Weights of a small GPT-style language model, trained from scratch on English Wikipedia: MLP 128 ReGLU.
Each number is 200 + 30 x the weight over its row's rms, rounded and kept within 0 to 999. Layers, rows and columns count from 0. The size before them is the row's rms in percent of the matrix's.

# up: layer 5 MLP up, 128x64, rms 0.159, rows 118-127, columns 0-31
# down: layer 5 MLP down (transposed), 128x64, rms 0.128, rows 118-127, columns 0-31
# gate: layer 5 MLP gate, 128x64, rms 0.162, rows 119-127, columns 0-31
up118,104,188,213,248,245,232,201,201,183,204,166,171,173,231,263,153,207,216,200,253,189,195,218,175,196,199,154,241,203,181,197,256,180
down118,097,215,192,175,198,193,198,218,225,233,203,217,202,170,168,220,176,225,177,207,196,208,222,189,203,238,205,187,220,236,190,177,238
gate119,107,232,179,215,216,198,186,142,147,212,204,176,205,203,215,216,163,178,181,208,200,189,239,245,221,206,176,233,224,186,232,181,177
up119,112,301,195,162,231,203,190,216,165,196,217,147,177,129,200,182,197,185,207,190,253,225,203,202,202,264,191,230,213,201,165,204,191
down119,112,112,242,254,166,187,223,251,253,177,238,202,223,252,158,212,244,221,208,179,182,217,184,168,201,210,225,186,174,240,190,218,200
gate120,100,234,206,192,178,189,177,139,174,224,226,226,199,153,176,182,218,154,192,220,210,189,165,213,183,199,233,205,147,170,235,153,156
up120,103,200,171,176,137,182,249,205,208,239,178,155,235,225,210,196,183,213,212,186,214,228,188,207,161,207,229,222,264,232,252,195,145
down120,115,179,180,178,195,218,180,250,230,246,188,195,176,188,194,215,159,226,163,241,212,173,184,217,203,182,186,196,148,237,189,205,259
gate121,108,175,223,198,194,155,124,166,153,220,160,193,191,213,189,211,245,216,162,171,223,149,220,191,218,236,186,187,164,207,221,224,182
up121,111,222,223,141,185,179,146,236,211,193,224,184,195,183,185,250,208,190,201,171,172,181,242,167,216,155,201,151,216,255,181,239,223
down121,108,198,195,213,179,203,206,230,196,174,210,205,209,229,220,158,266,149,230,196,164,201,139,206,191,204,173,208,176,194,257,205,196
gate122,102,242,159,169,232,219,225,160,221,212,198,158,203,167,229,202,199,204,230,211,180,206,167,251,146,155,221,219,204,216,216,178,222
up122,106,177,208,205,202,127,229,219,223,237,227,199,183,194,213,135,228,186,239,185,194,213,213,180,189,211,188,218,227,220,198,228,246
down122,108,187,234,176,218,245,176,182,210,155,211,173,208,199,188,242,218,201,163,191,183,225,229,204,203,184,195,187,218,224,247,232,112
gate123,104,147,196,200,181,234,177,202,208,172,228,170,198,168,240,218,217,239,151,222,241,184,216,177,196,201,197,179,162,139,223,190,239
up123,104,186,269,175,173,192,195,198,230,205,174,177,181,144,204,216,198,216,194,267,179,153,242,207,154,197,173,193,215,166,163,225,204
down123,092,215,177,231,145,181,210,250,195,232,194,241,186,241,202,194,209,228,193,188,255,189,131,167,215,165,160,253,190,169,218,185,275
gate124,098,183,203,153,208,198,160,157,157,157,223,200,233,184,170,183,192,143,210,257,167,193,233,156,251,226,232,186,162,226,193,177,181
up124,098,204,179,227,208,172,190,230,195,249,156,188,228,177,171,221,139,261,193,190,201,207,177,238,225,219,148,201,169,169,200,150,261
down124,106,196,171,159,194,171,189,184,180,149,200,224,195,157,157,194,227,156,186,285,185,197,234,229,177,234,201,218,211,198,221,179,163
gate125,098,222,195,228,232,158,196,194,143,198,179,203,258,235,251,167,198,210,191,200,185,225,228,174,218,216,191,201,177,183,162,199,168
up125,098,157,244,206,204,230,158,168,251,179,133,170,216,236,210,208,203,139,194,186,211,231,185,152,166,138,204,171,187,219,241,182,194
down125,106,233,174,197,213,192,265,141,164,241,132,223,191,181,252,202,216,268,224,181,206,192,220,248,232,248,206,235,157,207,205,223,202
gate126,098,208,241,213,183,194,218,207,191,186,173,220,244,229,196,242,212,203,215,206,226,203,184,116,147,230,171,172,181,230,200,152,138
up126,094,203,218,190,237,208,165,177,154,178,206,182,173,195,241,177,218,253,168,230,211,234,238,227,182,192,212,233,215,203,183,177,241
down126,098,205,145,213,119,167,235,195,216,228,240,195,220,255,196,215,154,151,178,160,183,169,181,158,226,167,151,224,219,184,214,215,206
gate127,101,212,193,201,247,235,203,184,146,235,249,172,178,260,180,213,160,191,177,219,191,187,194,197,238,219,189,215,195,193,253,174,229
up127,093,208,233,220,169,228,204,201,161,171,222,152,223,245,135,221,198,190,191,199,159,138,187,178,266,156,190,224,190,236,195,207,236
down127,105,170,178,207,159,136,200,255,216,183,209,282,199,212,246,216,164,193,236,216,214,200,213,202,187,237,226,167,178,201,209,203,177